config.yaml
hidden_size: 192
num_key_value_heads: 3
positions: "rope"
rope_fraction: 0.5
bias: "none"
init_std_o: 0.00536
init_std_down: 0.00268
learning_rate: 0.00741
beta1: 0.93
weight_decay: 0.0
warmup_steps: 0
max_seq_len: 512
doc_mask: true
dataset: "wikipedia_en"
Each number is 500 + 25 x the weight over its row's rms, rounded and kept within 0 to 999. Layers, rows and columns count from 0. Numbers have three digits each. The size before them is the row's rms in percent of the matrix's.

# layer 7 attention value, 192x192, rms 0.105, rows 184-191, columns 96-143
086:546532496506467547503499523542489529517560501551513549519481475523523517524507500479527470472517454499522512484472569447526483488480472537478508
096:497503502517492498520505517525513549513511502507481448564499507526516472513521460515476509509487470525483511544498447510484502496497559495511533
104:510504455529530506440465499505482535459519498463500479492518477502518521518520496515546482510482481503485485503458453520518476488503506474511512
103:495520509477464528502479488519525504506515451499447508502512529498485465500479531516514482514487477532476506479513503535503507544459550460494530
091:490517494502492474542501450531502484500493519508492549490501506514486476495526499550492482556496524489475501543494468433539508460536484493496468
090:468522536538508524495463566530462510458513492461561546487541475480538499486511523514492505458486509509502462493484508522535535512489513444473501
092:496476483510536480482494465545477490539501488483560468504480490498514503504501466495489524513472520527499484502483510506467520497483504467480504
093:505488484489492499524494494537484452513499544444508511502493506510470491505498531517526463562532487479515480503502497521494498512499475484455470
# layer 7 attention output (transposed), 192x192, rms 0.0865, rows 184-191, columns 96-143
085:500490448525534509463484513489506500474443503527516473504522542504481472522497493513452519522520480515505523512508523494482503495518557534473512
095:501501487487546501462516476504447501481508486469490519456501515461455531499481517500477480484503473485496480489514563506546490463524460523534502
103:474471514487552464510528500516505466508517480508496498485503489523508492486497447495469497495486468502482518503554528495530526490523485491476506
091:491540477464531503524524526458473513511493525477515461516480497457514522539478466544498526516502535513517526525518556495522504533513486489504501
082:511525542508512487465498516488490486517521475482486508560506453450512486479490476483500545488551457484532476487489535541461473558473484513500533
085:541520505533489554478491436484486481563449488515482517566492504516474471511494476493515537531520474532499469504498494478473461460448502526515505
085:574543505507492491492472497480502482453498510492487544514491478504479491510523517467523470495510480532502463447544475489520498470504517547520491
090:486513551509487497479471473473497533502466488521509466499510498519494489507485452463499503474456500524498503478489479526469490497530508476526483
# layer 7 MLP up, 768x192, rms 0.119, rows 0-132, columns 96-143
104:552518542473508481482489536444519517528489488488503540508520457460497479535505501504467463482520531497465522551529459533489510466486529481480557
094:501555508477528495489543525480536466505507490489495505535473481510475542473518499548482516520458502455539474502508552514503452443452550495518539
100:479479429480519455492491508524467519524488470530487554509521441521488504501531522456486479533444557487507511487530525515509518497548476522455493
103:495476480524509522510518514484488500522501521505543503493513519496520516502496481511509498486493493540492477520447471492507474477497557512483518
097:512509498470462495509486517522413517475487518540482529475532490508498509476485440538500558501540530488462474509506456491472497505477483474471508
101:499477498524502509521517508505478516519504456476492496476447499467490490518471519466493467498497461501516470512500438519522493489526489497585532
091:468544512546496498490498486452462460516502533498524514484493476485483538506531393476501492480517517540495524496496483517492495498496527508551502
099:501478493527483509482493506470512517536528506516512516503507472487487508481492535504442511526531499501462519456521536530516536467537485518496514
101:493546465478481520539484509487529442485508514480539474546479483463505498529565539502504471542485509524515465468463515535541492514520522520484485
101:497507509530529519481508476492468455536498481463454514554494482508497512501506529474516496488497531514491493484495457494508513497522591510494463
104:537515510508486452492473494503504494460497496534473438489517511515479444562513492499530485505498498478499532495477547504507485483522501486511507
104:513518476484509499515483516497496493536474468529518465510485533428537507496481499509427524505521480491526564479489514485520496497486500514518563
100:515512492545508527487488506451438519491511519464518458483492461518512493494490491475507500559528489518545477556440495507518473485502481515471562
096:520513516500499478498452499529481478549515472504501504506518500544468497496524528485455477532523511496532534530523514519572526496504453503464528
101:507495496448512519487498529481531476468483467519494521502479485546475514489509479545522486514482478512477530499474453481509514492536511530510501
100:550517527518516531533467514510529467460491499533547478500493458521491485476483462497490490516510476508533508533485493496481532510505517472504515
099:541474494559469469526538517519500521482560484462506462509505494479510487528482523457488500534484470488532516540475512507471504505501492468542533
109:531533516511456520533477464491542512499495538502497464497475521515460484481501503500465505528508523534510524495486516504453498457536511518499496
102:485483491534450524509485518506475476492516458491451481522501448517506463505522490511510529475506531487481476478501494489480511496500529559454465
092:518527491477490474512505489480518513547455481526539484492495492512487473521549501469515482538488521497551517515473487489520523473476510512500474
101:507522542519495530485489509499492572482512440527505522488525484481497484514467480482477478475518488508501511527503509494487481550554481501509515
102:468517543473516475520477505461461549480541496534524521497512476494514466498520553520518521498495491454514469503493484550526456465506500512494484
105:519528514490511489483449518498514540494510482532536535502487463511492503530491499528486509507511511511469491446489442512518473418513496461525517
104:469492540514454518497481498522487503452470509491474520464517505514483499498490532510538488489483486482518476530541499497511474485491532448500482
099:520494486490461514498499514536521481507486508485490500467517512472531484482500454515468548510509484491531482472504478512474506502427485557489460
104:449497509501458486489478513491486505495470545511508508492499481518547544522537497477563510477496516473495510513506509502490499504468496541514474
099:518532452451483494490442474507468496466510444510476509489485521487511540499510512490478470508524518502512492491537491499483496499542518517526472
105:484547489511489470483522549512541465508539495486522497525465512490491529477469498550544506498432522479519479492505471501503506519480505511526477
094:472555490466463494467475517493478496562545478500511525515492535529495518486494471522512466493490485494502506481476488487500463475534527531503494
101:556445482521546540488481515511494470487475464528492479487517505494506542492479486473502499493532499482542494502499460537456517460502483483545523
100:515506544464503454497459503484508499492545505533502457503489481485509477474488486546503521473536467471475488459471547553473532481508459473491505
101:478542485482467535526480465464482456484463497484458477512515484496544532531506481489499459480502480532505488476502525528527481470515508515521497
105:559540551500503517503499477547522508494502505547486492499494485440537505516561478531546502510551515520502483523499490531485506501516480463505509
107:540514479501524524447460496492507462514487494495505487489467486506531431498476548525531468546540499475513471429503479517487487452478546498488497
096:509491490450506460515464472528506529459497469530492512467480451492492496533469532511480478535524492468504495532533518511506495517511476481524479
097:518492477476436521509523529521490511499473469501492469497490535483493489544475489534545524541497462514512525444496506523506493494480496503507478
101:551518548518486505516537475474512487497484478540510473516487480477496494506535505506531499500497527551508520493481482498440550475520498498481478
103:514503491553501492501520492487512476501488504507495460463502499457469464495475511542477433524497485509544518496497495511505500495515521496487521
090:529474490517454496493490509489515476480516496510544513535557521489505559495501503476559497514494514481520474455484523491493538513475464465464475
097:527571498513517530491506498490489486455505469529512466456515542485510483544514505525512478485546523480486486504500480521486470521551487500475531
097:496474522533491512478523516466513481481478496477502525470483490495497476526534484493565507563493488487506498455484512504458521467500490508510486
110:521489500501467467489486493545539473470484498496535513491482505479509464485491502489562532509539516491466511501464496507535495518474515530537485
099:544480492498514534469526487506501538492551492544500538515504520480480497483494541522525481486460504502497533472541516508503517483504495507530475
099:513483465467523481539486528521513497464521479473508476480469488487469513489455498562528487514474495475518519463513501436486520438473524523505499
108:505537451448476490496497539516545484519522513518520534509452482512523537533511539485470459480502490491513491492512486483485518502498524520490547
099:480556485544490484547489515488491498488473575537535504489502515496469489513496491485500456562467533522508468529496440486505520498488508505531485
102:499520464476513517516528509533499472517475432483493536510551495487506474533508534476494468506529540498498474525484476480508478449532577495469491
092:530537488523489494509497475458488512511481517489510475515525509529464498457511546490518508510475500507519543505540506514492522506485491464511509
100:520465458483455472541508446531429526489501469488502485480513494452478528472507521536503516472470520527516508501453497459487511495509493456474514
097:541472520512463516530528507520479510490511499463488510482472485529502474479551508472485478519523509519507500496510525516452497471486518540527463
102:477467500481479467522474525467475484519491490545499531507513491478517511476478465496490455551508500461508501513522517524509484454495499492480481
096:481520545499562523557493486487502526480505458504489535467482486518470534489526520536508495509490492490526463487506477479540471524498512476466478
099:524476529506497461514471503521480507466531499528487458471538561509539534468489492547469524495513515460526532520467509498472512497539492506455511
100:530466463483511480513474517462498495514482473489494504458496510517476505514479519512504518481556474493506480480484534452514531520485512532496530
101:476495487501498487467511485501463471516493487491468516514535472524484497477483507497492553513460509533539497458485526486502494509523476518462480
098:506523558578528479492482514537515503505476515523539525513484510526485473505477537505479475495454537488453499504505486480496489477489483479464506
096:502507484529503473473474514488489463525532482495480494493463509487510503533473498477461499521526516508471479488461515495484497507533485533516519
097:472481496548473517515488520488473530497488459518525486473541470541484513527482483488467460472471503479483472546489542476499478476486472519519508
101:526528526495490515520507552519472508488486528535482537462516498475481481495531532481487461517485507454491502491471494506472503508410506479559448
102:448488454509482499499479521525521499512486436471503516480510504541526471545469470490507494479463524546523511526546503467498508506491517525536530
089:486500484489475498491470519500488478486470497491543521494472480503489502487519543523470498468478473499487526522475513522511467513484493525509509
105:495517511550493538501491498465501476503532493494489543528469460460553538520498521508524504469516510484506465487529540482508468491495518486467504
101:474551487469483495482517442471521488517508478488528473509464496498495508525475532506527482480492480471491489511507530512484503492478542513554488
103:536510515510486511533461449435503467549515504454472511501532491499497487510468472521463479489499489493506510549513510482481514507475498514457516
100:509512521492526502493476513508509551517483463507503512497486455507505543490502489455471499528528491448471496509541510515472505493473521496552474
102:509507469518430450539466459490496535495515484518470497508503508465521551513570519494488485480485537559542507525482478486508499500508516470492506
100:527495476457503473510439476501507493487508463481487492499484501512519494548521506480525522505523444519516535502524504497525506509527486512518527
101:546507509498435505492501487502491505467492492484538492499526525439503486507502523480504461460461515459503522494463515471522521538472496501458515
105:527546549461508505515519530516507516550478470493483506515483549485451522469499525519509485528456514487469512492553481482483493471458461529485479
108:527519510518504518508437465521510497474518463515542524464521483514493461493475504473477520530498457448507524514522507506489543505472449502499525
099:467552486509510506457481494540511499530475464516509542518524493490479506466493538536501485488477461459517487500501499507499529502443502481474500
094:480479485488481500511514498480499499480528468476470521478492532489505503504525521488486535511493472505500500483500505520536513511479519514487544
110:551488546522485474485480526452500505523516517487488533474473489466481511486483474451559480534523444472523487512503498498490470514477463499503480
094:432520489472480482535510518468495559510468500479558523456488495445478489508496460474516541546478494475481513536544547486507508523530511553511494
099:472529523501533505560474498509509502488501479506466518515479509475496526519484478514525495494530461507492495527475528537471470492453509491472507
102:494508456481473490487484512496477518496494516504511545525509515513481478541472506543493463519481482466506497492512490503494559486501480479479522
106:488507528553510547487467530502524499507479532508520516478501499496516491536505512529497500522536507510575453533503502509500473519530523508495457
097:516535494516482510525492484427504528469483472517504518513548466493525517469557442517499501500463496485484514498556474490477499479535517498468518
105:494503516474530525525451519457533517523493476517486476488510530476508485496477446505470477534511537519546508494521473488505488486548479511520480
095:493509477483498518542513521502491465491511485422491467489497489452477486560514563526470494500498480463531467526511492488515506506523548522475504
102:506497510457500481515515524491499469435499512489510531557483539459488510519505478524526504533483500455500456517477482526493506479520454502512485
108:458511508520507520491532449501454524479460462474493480473526552502526514498488485510493452524443479493566533476530457497528536478493470484480467
097:524523520462476484486502479449463520476496433535483549471489511475523515521457490498524477479500480517472492498518514481469483497468528502511512
108:507423527513505493507481511471530494520508501555476534489541470476483470503549477495519525537539464497496553483444502471508479477486505509488509
101:496494472488459518473511502502514509465499486499519511461552465512488499476512465526472514488507505499491505472514475457506527520460485524518473
097:483484506535470564502499516460517458479501487487500497501495522554477475538453491497531519526478491517489492483498514479516522492513516504476454
105:501532487518470505534517507498494511493472509467501525514514459528535503461487464507485435485447525476533491466492507487484502473506518526554482
098:475519476558509463469499534512477494479518511493494502483457555491497552491501482498508467547466518507526538450469519485482498445527467492487459
105:512541503477544494493508500500527486460519502459507480527465471475531522511493451478482500508488470502525482540477520481498528502515521557484525
108:484493497528509508527516532491538479463474522524468552548525531476499492524489504464492497484553482506546499543500505482481491488489504521508529
097:483475522477468501491502540488508544440535489453469540515499487481517477495507478485531530493489509531490488468502484528541477515541510488480481
103:434505489490531499506520522511528477496456511515497539479516465493470509525477473498545506460506467492485527493467539536562491482498543520513512
102:520498520457492513511495514495464450516487557497474500494492487517527469515498502540504465511474480514513527442513482496506491507501513514458510
095:560489496536481491509506564500474553450498483457550499513524469463509515500496508492441484488498475472462498534521471498453532510534438474480520
093:518492529520467523486537503505476509484513495515464541437498501540479459510511480525519477464499468469520519493516491530479490490513463474476484
099:483523515470503540474483515516479522516523476464479501497474438537494488497508491483501525547503498535486495514510518487531484498501521544503506
096:489567474470474539515488463495462530509483480487541438487517490461482506526503531489505501509506498532450474481459468491456482486542539501440519
099:546515439460508525491486517537500500517527517517525465529501484510503519521525441503527516551529470481523537514529470498487510471506492524512516
096:539506522467501525457486511560473480540528500473454474489516525506513514512520540499505458503506484463536479513498504515498464473491506516496504
092:481475485502497487514498484502468511484531492484510447486509487443518527503492529523534501524476489502550490492481537505504495490517485486485543
098:527515541525435477506479535459511515503455489506496491511522538474516521499505441535490474482524520445494518519503480464554495460483462492499493
103:501522523524488492523489498535497532537488501566521492489514505458501484500506500478468515561542482480521490537497517500539491473500495479506480
099:506511489513529487538550455563505465492486490466534525533511478502478514484499520513500509539472492479496507496472550503472494521551509509489515
099:509518490474516480475479507513449475497492474482481486511544510539508520477547453488500455489507478489541481478471513490510482551529490519466466
096:516537501460499514445529522507509521535504495476530507463502450501484534526520503497499461493452471504505502525486523490508486497486542510478494
100:477487497503472562464496543492467459535509477510506522538456487519519489522493504527519472525533443535523469498516498530505490519516510493497524
100:521553502477469497493495490496522500492476505511501516483489446500498478491544491467547536490524517489482508461501536510518498510519522499519502
096:483535466512501523491532507519485510432502510520473526469532517484524524546512523476483494554483481567484540498510510518491526513525486514483488
101:548533487492522523461476512494481503487486508521517505456527487521554513461481523537508533524494488485547482531496509489501491476487485509506430
098:505506491461491474448505500471486520410488464484528526445531497476512487477497456480500512479530532512493494522477445496468506521518477553510499
103:526512471493535511491481535505531509509508523471528553469515483520485489511480486459509508495520475558475481475489521526480450534495511558487499
096:502495516509510499494474525519503486455515496556510545512507484487509508475518511461532514529494516434486527524439493475505539461540546506507476
099:465481458503504497522523484506508517525522473511548531528520491504484487511491493452469506510460502500508499514485486526515548552486500486518509
104:495510508496462503506507577529522477523521482483477477520501424480525527575460469489490470502509497519496482486496469510515518490511464527525521
099:474477483462495506455495454505454503501495503482489461476491510517544477473500534462520491511456496463505511478479503486447547537474471518473484
095:500555516512515492439479510498449509478500488426483536530528512471463509514464526508541491509500524479495505552477516547460476479446523552515469
102:484499548497476453575538481528467517476510515498508489502486469464543499484480493467468469510499492538458544535491523519481516497491473513464495
110:481511499548498519560512484501488517477516529495476496511502482532492481497491503516540506510511511503525502477472526510493498453482501532505534
098:480524509488525484511483516476491501508513552478500522483523537485502491537478504535505509475519481495525506486503539505477542521472509537485478
094:483540518458527511499496476477514474530503469564479479538487506473493501494550537516508469496493497484530493513538466454538531482509512512467495
100:504536492502472514525495489549511506505467531526522526553479521520464539514479518483517518478521469510528503473469518496520460486508492518490469
098:522506498461480490482476504459532507516518477491511500519534531530546491507534495503533556503537474498522521482537485536518504472531435519470514
097:524529455484470523494494524496473503499513474479540443513506484447460516546472510531506490498462438507482522459490454515478465530498539518530493
094:459501556462470519519519541499477455477472497530484494494512515510477480484539501468512459494502507489474517516496489497493500445502497492539456
101:541520460533520490485459494506497514510497497540486505466556498504478468464503525535527509472475493486475475490479462544453478485503520510522501
097:515502497552446491483502456473488501518495470506491505524457492532512525482502518516487519525498499487523509493500483489469514487495523521530506
104:482525547485526516524465546462492502547523451546498519524481489500512497523486474481486522507518479480461498487488500470494525536515512519482530
097:537513530519500502473499498540468533478481492435511479512471530448468516518501473506522485486521458493552481526444489485495538478516516498464495
096:525498498493483495516474504499488523502539502469536492530526529488503529512493475511542471506522477437476515533514524520508513457510514478507518
100:525477516517483500487506463490474490444486499477528484501542457529487522511511465520473487480495471478499479506492500485483536480503499509499503
101:523495529490497508503476504471504490535499501515503484502516473475506546464517521495488462493491500545528517520496463558486508518520503492496477
093:509509463504477432518492497562474481506497485514513475524472481504510519532524486490493482496509460495464508535476499506521484518519535513460483
097:550507508528527519500480502515499522486493478556518475475509464503497534462505471499527458497541445521487513490551454524465511495495499505471471
# layer 7 MLP down (transposed), 768x192, rms 0.0575, rows 0-132, columns 96-143
097:518482514434547478507501505456489497514462508458493509474518476518515522493531521476492512483457484495482453488493500486473505486490501525484500
095:502485517539525535531499521513461469526524491512520478516503489501503495488460491555496537498501496515500494473516533504498494457500585471482533
103:475483492489506491480515519504516536493463527464487478507486486478516452449481488507468524544510489476531432505520508501492505514482513493462510
104:507503494503507528479490511518531485559465496492533497511480515544515508487460472496516517459470498526486490544457496505509455501488536517477459
100:514500511504521493534520495530505517494487490531525527539514483502513490467539497534523508507488521488487460500493506474511478508474517468530508
103:546454521543508513487567516511470488508496491520472499505510455497474480522498493503555496518487487518501489553493562508502478526478547453497565
108:506457510469494477510502506508495507516495498500462511494526510463523526489504551532499501512493488489486486457486481471478488521499481511503517
094:473466552527541507534515496488524448443483492519466497496446471488513511486543529488494475531490531533488481550503525494536487477499511550517497
105:485472494522527485517505453525505475499464544499494521547489446513492493493503475490513455517516536537473486501492517509532496470525496500509507
093:478502461499529479456551492519532514469468490479478457500539496543510480471497487498467538488484521496475517509444464498469494506497439557531534
104:479519516525499489487500526488535457494480491495475524433492517488469488473461534537491534482514481506480494505504496486530515514492499505468482
096:481467529485496513512444488480512464508526523511548518477522492483505483510502476489514495498485511492529457493507501465515542442528529493493484
102:471516528531508501500505510457490536530520481513480508531513497527475521500508513477507459537509533498517536483505497482544503516484492466503486
100:496490504511485481506497509497483494447495511495518512491503519460479497499542513455499507467446498451489489504495495526528534504495535475473501
095:476512505557490510457513503470518459512528480501507489500504504520517486495481490506550499512545544459482536518539532513478491511517480497479486
094:498509483506483506514478474448481520503524509444505507564539501483469504514522453479518504512533469541489500518534562487471526492459473518482434
102:496502527538472523442542504513515502529503557522545536481488510467521510510499456486466469504497504477490462578505546482520470542487493491531501
105:493480535538488530509496452481510502442478545522467490439481523549536492478496505507497491529508517484535520551498472476476499464528452512470497
099:485505537510519462488560458481504527474467509508503480533494520524518506535496493505476530520522507507485531489530525485472512463469455481540466
086:473513498526531484488478554475534485477519486541513517550485485531506454508508510511494522511513483507467475520513479482507544497458504503488490
097:509502460505513505519514534514534449481492514504489531514513551504545509558503530509464535494515537488472460525505464502467478506563583494508519
101:504470527508492509548491501499489481551511483510498511468483507493463478492571488470554497529453522514489481473539483512474535575532503511450531
109:509487507489505525510500536481479443470507491481512528508523488499522481542492475530532475472462508543527481547472535510545520469510510527531497
105:419515474518495505523521517489509501454482482501469498495492453511499477504494514486498517512539505500522512562497524468536526500473514470505458
098:485530461494485497467477487529481507449448459501492485561511461445503530507520524477463514518507468489489534500515507498472532505515477508466509
101:441477498480469473493529547517505477486470503486502491475469523538488490480511517486508482508524489494504492499436478455463516511522506503527522
095:534499491479509485448484503499479468460501502471473519479519548478480454503509507485519469495468482468510474504485519520480505504525512502513488
100:508492507540502509458488496561541519503531524449528513471474491526495506483481478468552519515501561513459508489502536496506502460471521462502516
103:524490436527480497526485460529529514455515520510481505492493494515533496534506509518500512528450526484457569537483491485525516509506525444512482
095:471533506496536485525541471502516492511487447528488470487497495469504467509489557478477483504489554500522515505524503479515482495505521499475484
104:505462499492496477487461500513512476484542511504474487452515523508519527509523482484475463450499499472474482523534442496480477474521532484459513
106:509511480496465550483476504498478497482547521511505502516507506536505496498494523475466537479490506497470474506526468523491511544503477521507490
099:516524539480496497514535456548537528525507514541461500517496543512535485509527483498525453454516524537518493462498479523516512485507525451546488
107:471485498542511462472499516464501498514552528508502496492489540515538445483494523485519555520525511483505494459541519528510475491485494480463531
106:480504471533493562486497446501504480523506500457461502501484512523511527511495518511524498455491507552528500517511501463518497481475498510496462
095:486498516473511486514523516488510466545514539501475507525550492525497487543500512493461484504527510544503478524494493468468482495492474500510483
100:501458518527489493503504545522450472467487551467482506495519481498523545472485528490556503525500468503491489505486532471499464514536513474507449
097:492496457535496527511510487519468505476510487510473498478508487473488501463540523500527509443534471467493479510515469468477529477545484502499476
097:515449491418499522532455500467503504507492481492464503493499488551496507451463483527546488533522481504477506512496535488568523516509494495504507
097:511516480495496502476487486504485498485532509484525467492460523519495494498462453512513502469506502501494431499438461559485469513456471533497494
102:526517491540521473456481495520519538519511495507515541505494485476477485528507473475456518525509509576504498547545505509484485484539506503484479
115:546488503465512491488507480523447522495488539493523469543484475515474504462534501488514498520470479488518520521441478459490565503492448477497464
092:517522462541513523477521493514436463540490460535492513494485507484521516484495487482504480505516449459493477484466517505477483476469497458511528
094:493516483515480484457473503507543533463494573539461497477488528494504511504492532473517523486525496517542502527490489510473499471486470478508525
113:501478478497506514490512515461542473544508488522498541502471563532471534506468499490451502482508542503516473516550519468504505511511469463491506
099:491533541508515515456498535527460475511498498478503449502468501528478481495498443520523506507489526503473495495533479489493527528491536539524530
109:500459509481455446451494559462463522494471477522474522517488505489492511473482453470508523469508497500498461481497566544489504459456535467536495
098:499497501500503558483491471538484506476511498526488475529549459485491522512496483483473519490509514489494468471505471470532442509493445508498529
104:503469517494487559551491529528499476444468488481509471510498527496466515487506508494539500496529497506485519490541494528523507455503520477512529
096:485509518503536510481492496523519445543526522513488541530513463565510505499507487521526479500498468475537483479466491484493478445504482478484497
095:531477478502474502513523523486511542517523480491506524530517530476472534502499477551505483533534498485508486496544497500523482480494512478474482
100:467496522506464517497509488516481500475483499488530532525513512465511522479489514465456558483491514560498505513524461485465508484503523513478504
114:501487512464467516518495467487485509489488499493515496509522491491497513506465478571481535499491506491479479546498480505535487523488518500484499
095:495510486490491487501481519536496532511529472499485516522491491489491515513496478449481554554532467504489489468480547486485493505523488490483478
100:468527503504521543471498533541465518461479508511504470517563424522546488516496485497449495483484495437516466506510522516499473531526445485524466
103:471489475508531521448504478480516521513540526472523501506498502512541471501531465517540503443532539507513495475544529508491490528482470523498513
094:487438515504508459507500510494452484510513467475465493499489507519497491459545527523465543506460486531489457479515524468522507513453483461503500
099:506547547525491483502494549511518459466476540486493495499514512519507463525496528489485534518489506515496484529514515483488491473523536504493532
094:535496490538455504524503485544533481502460492511518465498502514531536535482480491461490435487502562501456528489492535491490513453504493556458513
095:490473529518532480483473528524460512478490535535452513522496536479510498505488451465492525505484485461488488481472518493481518496473482489553468
087:529485471529566513464471512487510522503509479509484440533498508479515526510515470485494524474494447491507477474531530531514497506482517516469477
104:459498481511518483510514500513484513536538500525468511500514505519458481523463484507495506513514506520469525464480500491509482501516470528515453
102:523495496497557477466515538503499512517482532520528471497506492490514519535524454518515521460511537497535518476492518475514465491529512502527483
099:446545506479497499494532538546513517515495514472525493522519555542514485485463478489525491503521507518512480475495474521469527525450475499535486
098:485481505538530502524519488498477457473569508522492459505489537510493480491490574516524529520556488510487498488537526463493509483567497469512541
096:478475522528512506517494488522498543507496497469506473486493533557564474508495499525473462485491519484493498547485517525487532520515474519541507
098:528472508503496487546530531499486509464532510515520520495500479522513493502477487485505531489511504454485496521467473436476511477457502519461447
096:483455561510481541493518486440510499487471481510502497517530485515537471517505482501484508491525500512486499521480474508508476508522522509470505
111:498478507529510510491534546521539442515499499534514482444476527496469486505426537495501504500474470492495516524478507514505495486456490508506489
109:479517479524474505504507499520510485513478509479516505471502506533497541503497483514560499522486508506511477498506549499491512514520457500502498
098:509481493495477465538492534525494515486484500492506450496491503527527464499498495481523504533501504485497447547453478502523487513531481500526499
093:487471514541504516493526500458495500558483533488501538489523473524521491511505517511518535506501515492485509492509496516517543511496513475527506
100:524514537512525499483501498507472473504510474499529545508521495519503536507521480506470502485470496497497523499497513528511532534519496524478471
090:468518459498486500497471496506528475493516462524469490480487529544490515462457502495513471472513514516500471510493494439500531491486487494493530
092:480518567501506479510510472495522523491530491505523523513519485451546529517479475475521482542527534488548472499510516532498481522469484522528482
096:524420491486487522522450511525486493517489507483514520436521480490527482496524459509503489483544486485528498514470480468519490486493485511492544
102:515555485472545531498495510505498518553517494473534492477470488530543456499459518489491495517532508497531515529535545464507513547514502455450511
098:452504526479524553497501482523494477473510513491528525467467524508498523510487514553495479484510475506489479493492548455487472514519470447509470
108:492466516522471513504501536464439489541467487458486489463515512533498555515494504496559466518512520481482480525516433483469524502511497510486533
101:508479519508516479501500506481485494520470539552504495492484517552489532502486498463525471508495508502466501537565487484472472473430431500537515
098:528476507519551516498489519444494458501538535485520540475482529489504553502502524476515484476518512528489505534513550476515460506500515524546539
105:477517493490457533547488503506504487499540479452502502486506535464520468545501508476515510485480464501478507513510473503518492501549473509470470
101:492490466516491535523516495525526524538533485463512516499541477516503484539529472506484488459499524455472544465484503500522474504489499476521533
105:493530496487561497515505519501464452462531508494486503487540516452503536536485501499486508510465450489488511527476514509488446508535473501490515
105:453492455550506515507490491494441488488496511477440521514543487547479516554509485477457482534525471515492446516533518537511462520539504480506496
102:482502494554524530487532487495498505504515492504522554522516519526470406488490474494483544481509502499487512532459478506528475533520462480500466
104:521497466458494518502493520504522474533508500537510507477585513496457500506500481524516537498534520503460500476531495491468449503502494500455489
093:532506474488518476489491511468523493509495507501491511545539500543504506524490508485520488531536526520488472506504507514492548476529522496480499
099:485498526518539473487513451518499509485541534526495501498550526505535509517514503480513480516525468498455502539507463438496523507556446476475510
103:479461483539467531502488504519532508534521510512509523474521534534534475524494526520466497488479541475468503508496578545498565488494553495535475
091:491469517506487530502500470531508510479503517462546475513473505507518492504469528515503537543489506519476488508510461523484486496518455474498478
095:482465497484528527493510523477524530494480501488497535538492501494482459504494488509499465507538522462507485542467514519492506494474463491511482
097:516485482531512508515481512530490506517578530425513507470549484515512495542474552521487529505480497476454529483472529498536498501523496517505506
097:498458503530560481492464497524537515481503498501518477523506461501504506448479497502505484474489527492467493498476502515514527508496522494549525
090:511526520534519497478492469497483522524491474468484519510532441514538484469492475532459496477528522522522499494497453515486535481472529545482496
100:513473482523533480502519486485522474538520474475527485465529491434499568525534507518512529482517495538491488505515478497471491497540535463493531
100:495519506514527468503468505510490513460481544490522530551497473524537486480532514478514532490465492514475509510591479489502484528527505527503517
094:488466485525528532503496523500467514515526516497430517523496485504508519485477489518489489443506494515484505527462510482462523515464501455483457
095:494529518479525493521481483481476494500476501543493548479468451512507491524441510506451505496474514476453509543537479536462479532492521514519525
099:478463502531503524517547524507488493543493492500523528477496494492526520521474529482511495467457482527533533462504471529520458489497530502508479
097:511508493462486463481495522493503499471498493514534473545519550527516523506516495491477496495496527505505522515510462469490465483529536536518472
099:511506473516459468496490457478492454510507494452504484526517492509501528449489481498500530480495538451488467535482493470495561478490553510485515
100:507473559522472504515492483551535484485419520462509518539481458482494484516521497457482532497507522498450515495494492473496483547506514479495522
099:533524487454522494481515512462534528481499457527460469533500520507497433522527540455474507497463503539520527508514493496509495482530486510469484
096:496473495496510499560532498483524474507509508531485512498507512489493534495515510481494489485506492503451491484533495471529475488490515516491484
093:478473482504510541510532538498527499513511447491497486486471550546539435503512489483503483546496496499481460494483539483499510480477459450507516
099:507525474472471528520453491501504512501489502499494526510511534510463485550499480535480510415528499466496499475522523501521510535486469496501496
115:511473452511498500515513462500496529547561462483516483518472499472495469503493488474539514464484514482539492539466542487490509496492517504474527
092:498506496509511554500483446475495485489466496520522525510503516531494435505497450506505497479500511529493508516486555509484538511535487466522509
100:477558438512507549514494476487488540508498502528511542509480469503492489485476454500513457528522465503507490477506527521489477505521482565524529
101:523496492507521502495472488475528484529477443475482489504504522520545476476497538480498493532488500534448428547519488506466446461464512495523502
097:446503492422483505495500499490527492487502519503499493483539521547481492522478498486504459488472481553474463479518492478479480511486478480502492
104:516489485477544508521501445500516514471491486508507475542506472527490471475505495479543463463500444513504518510515501510496469481536561488487484
101:510456483516467437489474515504484536540538521505510515460507496511464527500484439486509498486516513506497450555475511515507494487468522494532483
091:486533484486510469511453500507474508504477457487543498492531468502483468498505479526507442481479508533492507533536547515553517529501479492519522
093:505510473479504484496508491465526451478495534516476497509512484530528461512474543517468506491481483523531526498539499466515519504503486485473558
104:480483527480521528558536529487471481539490508497481511468475432512490488469513489468462499526461484521515442490511487501525525518474479518483539
109:535487500544547506510487484497480500471535497526482480470484511484529501522528528508519541485520515539526516523551519475514479483485530563481469
093:475511471499472494531441469505514508547458492476529482488525549486477456476502499547501464510542554538482476463502488501500522461518482484494501
100:480512502536458507503474528522471535476474496472536486473483481508531481518479495510517495468500502483486510467462489510510467490485537457481512
098:516501516527498502467552500469520517485486500497504480458522452529498512494558524476530485504487509533524517501485551492513530491509487529463507
094:497496489502550490484485515491536516493550521481511498497496527500474521514479536457505517515540507528454484499478479515521527528439490486484510
104:492464511523538521481475513490485523485527544478477489504486502537496447481488508478489482487492517502483491496477475504519502479530500478513497
089:464482523501480501471523512514509472502527516521528508503547441504509533534558460496458486514532522480504499520485466540511499498491531495535496
103:485523505540498520519480500519482472481525488474486508484478525476469490482442475475487484510485477505541519523486483468512504517455506474496465
095:530510503438495493455515494463512496529504463440514558493493536509462486506474524527502521525535520495509491524511531498509511505478505534546464
111:502488504488509499564504479538552504532481509469498505529499510472460485504484495526486501509476525459532464524501491459515552550520527527478524
100:513516492509478508462522510466457527494477482481526502540494524515516496496518506488554495463532494503530463478490480573501515519516531505521484
096:490486514537500508470538482512513499485514471506497529469482443524516492501545523518457519508490494524528465506542482487430470476460489525517446
099:496516505510471501511500530507499536537528484451468514515491518490475536523453530492562526477472501553504507515515456485529507537494507447493498
102:485484524467457477502520509492466549498500500545502513529498545475484503484508506490522553492467448492470565471559483508494488507510546486507478
098:510516532483504495493507517483519486476467536504524506473465496524468538531510497439481512518481583505536573520474510465509518447471476524548534
096:504496493548513483487506489493515475506514518510468502481461508505507515497498484544504476536499471488484540515532444470455501488495504491420505